Weights of a small transformer language model: vocabulary 8192.
Each number is 50 + 10 x the weight over its row's rms, rounded and kept within 0 to 99. Layers, rows and columns count from 0. The size before them is the row's rms in percent of the matrix's.

# layer 9 MLP down (transposed), 640x160, rms 0.219, rows 410-430, columns 80-159
095:49 49 56 53 48 49 42 42 54 51 36 38 59 51 52 42 44 39 59 49 50 32 54 56 47 56 53 55 49 50 53 54 56 53 43 51 49 63 75 59 68 52 55 35 54 43 44 48 57 61 50 56 39 38 55 60 50 52 41 61 60 56 25 59 43 69 63 44 71 58 59 37 58 47 52 53 50 71 49 47
091:40 67 42 64 52 45 46 53 70 44 59 51 34 56 57 40 51 51 35 56 44 61 41 61 47 50 55 36 41 36 62 49 59 66 37 47 44 44 42 53 60 47 45 50 66 68 45 46 53 69 37 51 81 39 51 60 48 52 54 49 59 65 35 55 44 48 48 50 58 52 65 68 37 67 37 49 52 40 64 64
088:45 59 36 43 60 51 51 47 52 51 40 35 44 59 58 27 30 37 61 44 59 54 36 68 27 48 52 59 62 45 53 68 46 38 50 55 46 58 37 52 46 50 42 60 29 56 56 47 61 45 47 43 56 57 41 56 51 57 42 69 58 34 47 55 49 66 53 54 47 67 44 47 55 54 50 44 62 62 55 56
086:42 63 46 25 67 33 62 51 62 48 40 58 53 54 57 38 41 60 51 54 49 47 42 52 52 50 53 59 38 51 45 48 27 33 53 45 71 41 27 57 54 52 61 63 51 51 54 47 56 46 38 44 74 46 45 37 48 69 45 69 54 44 58 41 41 64 54 61 35 58 46 44 73 69 44 34 55 58 64 41
095:46 80 35 45 40 34 59 37 48 58 55 47 51 67 52 42 54 58 42 52 68 46 54 58 54 35 48 42 54 35 45 60 38 47 38 56 50 49 60 61 61 52 49 66 32 47 39 58 45 40 56 52 72 54 61 51 35 69 46 46 51 35 59 59 59 54 45 65 56 40 56 53 47 44 61 55 46 51 59 58
107:45 66 42 49 52 63 49 47 52 77 45 50 60 40 42 43 39 43 71 64 28 50 48 62 43 57 56 73 49 45 64 50 59 49 55 46 67 62 49 65 61 53 50 65 26 57 38 68 42 47 69 31 47 40 56 41 35 44 55 32 47 61 39 57 53 51 37 55 52 61 38 45 57 53 48 51 62 52 36 49
105:74 42 38 54 29 58 43 60 50 43 55 62 44 41 57 35 51 60 54 57 47 35 52 62 60 46 44 49 47 47 67 47 42 49 48 66 57 69 51 47 40 60 48 46 57 52 46 40 62 43 27 59 54 40 61 54 40 69 26 58 44 58 36 47 51 78 60 42 49 43 50 55 45 46 54 60 49 57 42 43
093:37 39 32 66 36 67 66 38 22 56 46 54 51 44 44 48 52 58 49 50 37 51 40 77 45 54 50 51 50 56 60 55 35 48 38 66 58 44 59 44 50 34 54 48 37 44 64 56 53 41 64 35 44 52 63 41 42 38 36 54 45 59 63 43 76 50 38 45 66 48 46 51 59 56 33 45 46 43 55 43
091:59 39 39 51 55 48 50 54 24 53 52 51 59 47 49 57 60 60 58 68 65 52 56 56 79 52 46 23 56 56 59 64 72 51 55 41 52 62 58 59 45 51 67 43 48 48 43 55 45 37 53 49 43 49 40 53 50 61 60 34 46 54 51 55 42 33 42 52 34 39 56 60 63 42 73 48 56 51 41 39
097:40 69 60 48 51 55 57 40 33 46 43 62 34 50 53 55 32 59 57 49 47 53 41 61 56 47 39 54 44 51 42 58 37 37 42 49 77 38 49 51 37 44 49 43 50 63 53 41 56 46 54 74 57 50 71 57 55 43 53 57 77 49 48 60 66 76 54 46 42 55 61 68 53 61 53 35 43 63 29 61
092:59 48 42 50 42 56 43 43 50 45 40 57 55 42 41 56 50 55 52 58 65 33 54 51 49 33 48 42 57 34 42 41 51 41 53 54 60 60 51 60 45 56 49 43 42 41 60 39 49 49 56 42 47 39 55 51 42 57 27 62 57 45 36 50 33 55 61 48 61 59 56 47 56 60 40 58 37 52 50 34
098:26 70 48 49 51 44 55 45 48 35 69 41 53 59 61 59 47 40 37 38 49 58 59 71 46 36 46 45 57 40 54 55 48 46 43 48 58 63 39 47 38 55 67 51 56 46 65 53 46 54 36 47 67 48 62 56 37 57 56 44 62 65 45 43 52 70 46 41 51 20 46 58 49 51 51 55 62 61 44 62
110:32 84 56 48 54 58 43 56 50 84 77 59 48 54 51 49 62 45 65 56 59 61 53 58 51 49 48 52 45 38 53 60 48 46 41 46 46 58 66 48 59 65 51 59 61 44 57 60 42 38 51 39 43 68 54 48 56 55 41 56 71 71 51 48 52 61 63 49 58 51 54 55 65 64 66 63 53 51 45 47
112:38 52 65 63 64 61 32 51 59 70 38 47 50 35 48 57 50 42 46 53 49 52 68 42 40 59 52 46 38 38 42 62 47 30 63 32 49 56 39 59 35 30 62 58 57 42 57 38 40 61 37 48 51 42 56 25 39 53 47 67 42 47 45 35 65 44 69 46 48 41 43 57 60 50 61 29 50 51 70 56
103:51 69 61 53 56 40 60 49 27 31 53 46 58 58 41 40 42 56 58 49 63 50 61 61 54 54 36 45 66 50 50 47 22 75 50 73 60 56 28 54 84 50 43 49 39 45 56 60 41 46 53 51 59 63 37 49 35 46 59 42 46 51 59 53 71 51 47 35 49 65 40 61 63 65 56 52 26 53 40 42
090:56 59 48 63 37 67 30 27 37 46 53 64 51 63 53 51 35 41 58 54 52 66 43 50 57 42 53 45 46 66 51 48 57 43 52 52 35 41 60 60 52 51 56 38 29 65 44 56 74 43 44 40 45 50 64 58 42 61 47 38 42 45 48 53 48 52 25 65 36 29 49 58 53 44 39 49 56 70 48 41
106:41 45 52 50 54 60 35 44 38 77 30 43 48 37 45 67 61 51 45 37 47 48 59 57 35 55 42 42 52 44 49 45 50 51 48 26 53 43 53 38 59 38 54 35 53 61 47 60 51 39 69 45 51 50 63 57 29 50 65 35 51 67 56 26 29 52 40 49 55 58 56 45 38 60 56 67 61 40 33 36
105:50 51 41 49 35 58 51 35 69 46 50 69 63 49 44 58 42 47 37 60 58 42 48 58 26 33 58 53 41 51 54 54 36 43 36 57 34 48 45 45 62 52 45 50 36 55 45 57 34 32 43 46 44 56 40 45 45 51 65 39 37 51 55 64 44 54 60 51 51 35 76 44 39 44 38 53 60 52 37 50
092:61 49 56 54 53 43 40 60 51 62 56 52 52 54 47 78 65 53 40 52 67 48 48 50 61 60 46 48 51 52 63 48 47 42 45 34 51 36 38 60 64 56 58 55 24 39 44 57 44 73 50 49 48 53 66 45 44 64 36 44 60 57 48 51 45 55 50 43 39 39 55 61 37 56 50 63 61 71 60 55
093:44 58 47 52 30 44 57 56 52 45 48 40 47 52 54 42 57 65 60 63 58 41 48 45 79 54 58 55 57 36 42 58 34 46 45 58 40 45 30 56 52 60 59 51 53 50 56 47 53 46 63 45 58 33 40 44 58 46 60 56 32 33 57 38 70 49 58 58 54 50 61 42 40 56 48 55 45 29 63 41
097:54 49 66 47 56 32 67 46 53 41 62 46 59 53 63 49 46 46 38 49 38 61 38 46 69 59 34 52 51 54 57 73 38 45 51 41 39 31 43 44 53 57 51 45 51 54 40 35 47 56 56 44 55 52 40 59 48 38 72 38 35 45 42 66 58 35 39 59 63 48 50 56 50 41 44 42 50 45 34 52
# layer 9 MLP up, 640x160, rms 0.213, rows 411-430, columns 80-159
095:43 42 59 60 17 47 44 55 53 59 58 44 56 49 60 52 73 61 41 51 52 57 59 38 37 44 59 46 52 42 73 49 78 40 44 49 54 46 53 56 35 60 50 39 24 38 52 55 58 43 47 56 48 45 43 51 59 56 49 41 44 58 52 47 53 49 50 51 72 29 49 39 56 42 47 17 57 37 47 44
091:60 63 50 40 27 41 57 30 48 49 47 57 58 46 52 77 50 37 44 47 42 62 56 50 58 48 60 39 44 40 63 38 49 56 57 53 45 38 61 43 44 64 38 58 58 66 49 61 58 43 50 63 39 60 35 36 45 56 43 58 28 68 40 45 57 52 58 53 59 50 51 37 43 63 59 39 39 36 55 37
085:66 63 39 63 54 73 43 46 55 39 38 42 54 51 55 52 66 42 40 46 55 62 59 55 55 56 38 57 61 65 38 37 54 64 23 60 41 53 51 48 52 50 52 38 63 67 54 53 59 54 62 57 33 56 56 62 61 58 70 56 41 62 35 54 45 34 41 53 58 52 58 36 37 46 31 34 51 49 64 55
109:55 44 51 55 46 63 45 49 60 51 46 42 60 71 45 65 55 59 41 46 56 43 39 48 50 44 58 55 36 40 57 66 58 55 41 58 43 41 68 24 51 40 35 42 26 65 46 49 42 51 55 45 66 55 52 44 62 52 50 35 49 31 56 42 73 57 54 44 49 41 41 59 37 49 36 39 49 50 51 53
103:49 33 50 44 42 59 62 67 55 45 58 46 52 53 40 42 49 33 51 63 67 50 50 24 56 42 35 40 54 51 44 32 60 62 50 64 45 71 55 37 47 44 36 44 65 43 52 45 52 50 41 63 48 55 54 46 42 59 50 59 61 60 50 30 40 54 24 51 58 44 65 37 39 53 38 37 69 25 55 49
101:51 59 64 53 46 57 46 49 52 70 46 46 58 53 50 41 35 53 56 55 44 34 50 66 52 40 47 68 63 50 54 54 43 53 32 60 51 49 61 52 59 38 52 47 52 66 63 66 61 55 66 48 48 63 38 42 44 60 42 52 58 57 48 59 54 59 44 53 64 45 69 33 54 57 40 66 51 58 57 30
094:38 61 34 69 42 40 50 60 55 35 56 61 65 60 38 55 52 56 63 53 54 33 35 36 47 63 49 30 49 47 53 49 76 46 54 44 47 62 49 48 61 49 47 53 76 66 38 60 51 53 28 40 46 52 52 48 47 53 52 43 52 44 43 39 43 38 54 53 51 36 58 50 52 18 54 42 49 42 38 39
102:58 50 47 51 56 36 44 52 42 44 57 42 48 41 53 32 32 55 61 51 35 39 47 53 46 59 48 56 59 41 63 60 40 46 33 57 55 36 53 60 45 43 63 43 50 50 83 53 47 56 43 60 58 49 27 55 46 57 47 54 61 37 41 40 51 52 46 52 57 42 47 53 50 31 55 56 65 44 56 71
093:38 47 36 45 43 51 51 46 39 50 46 73 74 74 63 65 56 62 32 48 63 66 37 55 48 37 47 46 51 46 45 44 59 60 52 52 34 53 60 44 59 44 44 53 42 48 50 66 60 47 40 44 45 48 53 50 66 50 55 56 38 75 34 42 50 58 55 42 65 62 51 36 53 39 45 38 55 55 38 29
100:73 44 48 47 41 48 62 36 70 56 43 49 61 51 52 55 38 50 47 37 67 50 45 41 44 51 69 68 63 46 56 37 50 38 49 49 56 61 73 41 56 52 42 60 51 34 47 38 39 47 50 58 72 43 47 37 35 57 59 59 55 55 54 48 53 49 53 63 61 49 71 33 40 55 32 37 57 59 39 46
097:75 32 39 55 52 50 56 53 53 55 53 30 49 56 34 58 48 55 41 48 52 50 30 52 46 49 39 48 55 58 59 50 44 47 49 39 42 53 34 47 45 45 50 54 69 49 48 51 38 38 55 68 55 65 34 40 49 56 46 49 42 51 67 42 38 52 39 58 60 51 50 50 25 42 57 62 51 41 58 60
109:56 57 40 43 47 31 66 50 42 61 42 65 26 45 51 56 41 58 61 41 31 46 41 53 52 66 41 50 56 39 29 50 53 56 32 54 57 41 70 38 50 59 43 53 58 60 61 60 52 41 53 53 45 42 49 50 65 41 58 53 66 25 42 37 35 49 57 63 57 52 71 57 50 50 44 42 84 39 45 57
104:48 39 44 49 51 56 54 56 46 47 78 69 49 67 34 32 37 55 40 49 50 51 56 46 48 50 52 70 49 42 65 55 46 66 34 43 57 50 60 56 40 42 48 45 55 60 43 59 62 55 46 55 41 78 59 45 45 38 43 40 53 39 40 52 53 34 48 48 47 61 56 68 36 39 46 64 41 43 41 52
104:48 58 57 50 61 34 66 39 48 56 63 48 60 62 56 66 32 56 55 33 62 67 58 52 51 40 57 60 59 52 37 43 57 68 39 50 53 45 43 56 57 47 56 45 63 55 61 55 71 43 40 55 48 77 50 52 45 42 45 57 40 64 42 39 57 33 39 43 30 41 43 65 40 72 46 56 31 43 49 60
097:43 69 56 41 39 61 57 45 45 28 50 63 38 72 65 38 52 41 42 57 46 48 72 50 58 49 53 66 48 46 31 51 57 43 59 42 35 50 51 37 55 51 33 58 37 39 52 59 53 58 59 59 50 54 19 52 62 50 45 55 48 47 57 38 37 60 46 52 58 54 50 36 50 43 54 43 56 44 29 35
106:46 62 43 33 39 54 47 52 67 50 60 57 60 49 62 54 43 62 45 61 57 62 54 58 42 46 57 51 46 47 42 48 61 52 38 70 35 43 45 35 39 49 50 44 56 56 33 47 50 51 42 18 32 58 49 47 51 34 52 57 52 28 52 63 55 51 50 70 57 33 64 64 57 40 24 54 55 38 57 32
101:64 40 34 59 56 57 46 56 50 52 51 39 48 42 55 50 59 57 60 73 23 55 58 60 65 75 53 62 55 54 58 63 49 45 42 49 44 39 51 66 48 47 45 51 46 51 62 71 42 49 58 59 48 52 53 46 55 60 53 43 42 39 32 56 62 48 45 27 58 55 35 39 47 39 47 56 56 48 50 56
092:38 48 65 53 52 48 47 41 61 37 53 37 53 47 45 29 45 32 60 48 39 57 68 53 40 62 61 49 58 61 54 55 37 50 41 58 40 34 61 40 54 49 39 46 62 65 56 49 45 41 74 59 39 53 28 40 70 44 59 58 48 53 48 51 66 41 65 53 64 57 53 53 61 57 37 43 49 63 35 49
091:40 37 62 46 47 54 51 35 53 39 10 53 56 58 60 53 54 65 57 56 62 46 47 39 40 55 40 49 46 58 41 55 38 29 35 49 59 39 67 22 53 64 53 61 58 38 74 71 42 42 53 29 44 49 35 56 52 59 58 45 50 50 61 51 34 49 30 45 53 55 55 50 51 52 53 38 61 57 46 44
105:46 33 48 55 39 55 56 43 48 68 39 56 59 63 27 54 47 43 71 41 34 55 41 36 70 46 54 62 62 52 39 48 34 45 44 58 47 50 57 57 58 55 61 50 62 53 36 60 52 47 54 63 55 56 39 48 61 43 34 53 30 65 56 48 72 60 59 68 53 52 50 45 44 49 56 62 71 45 69 36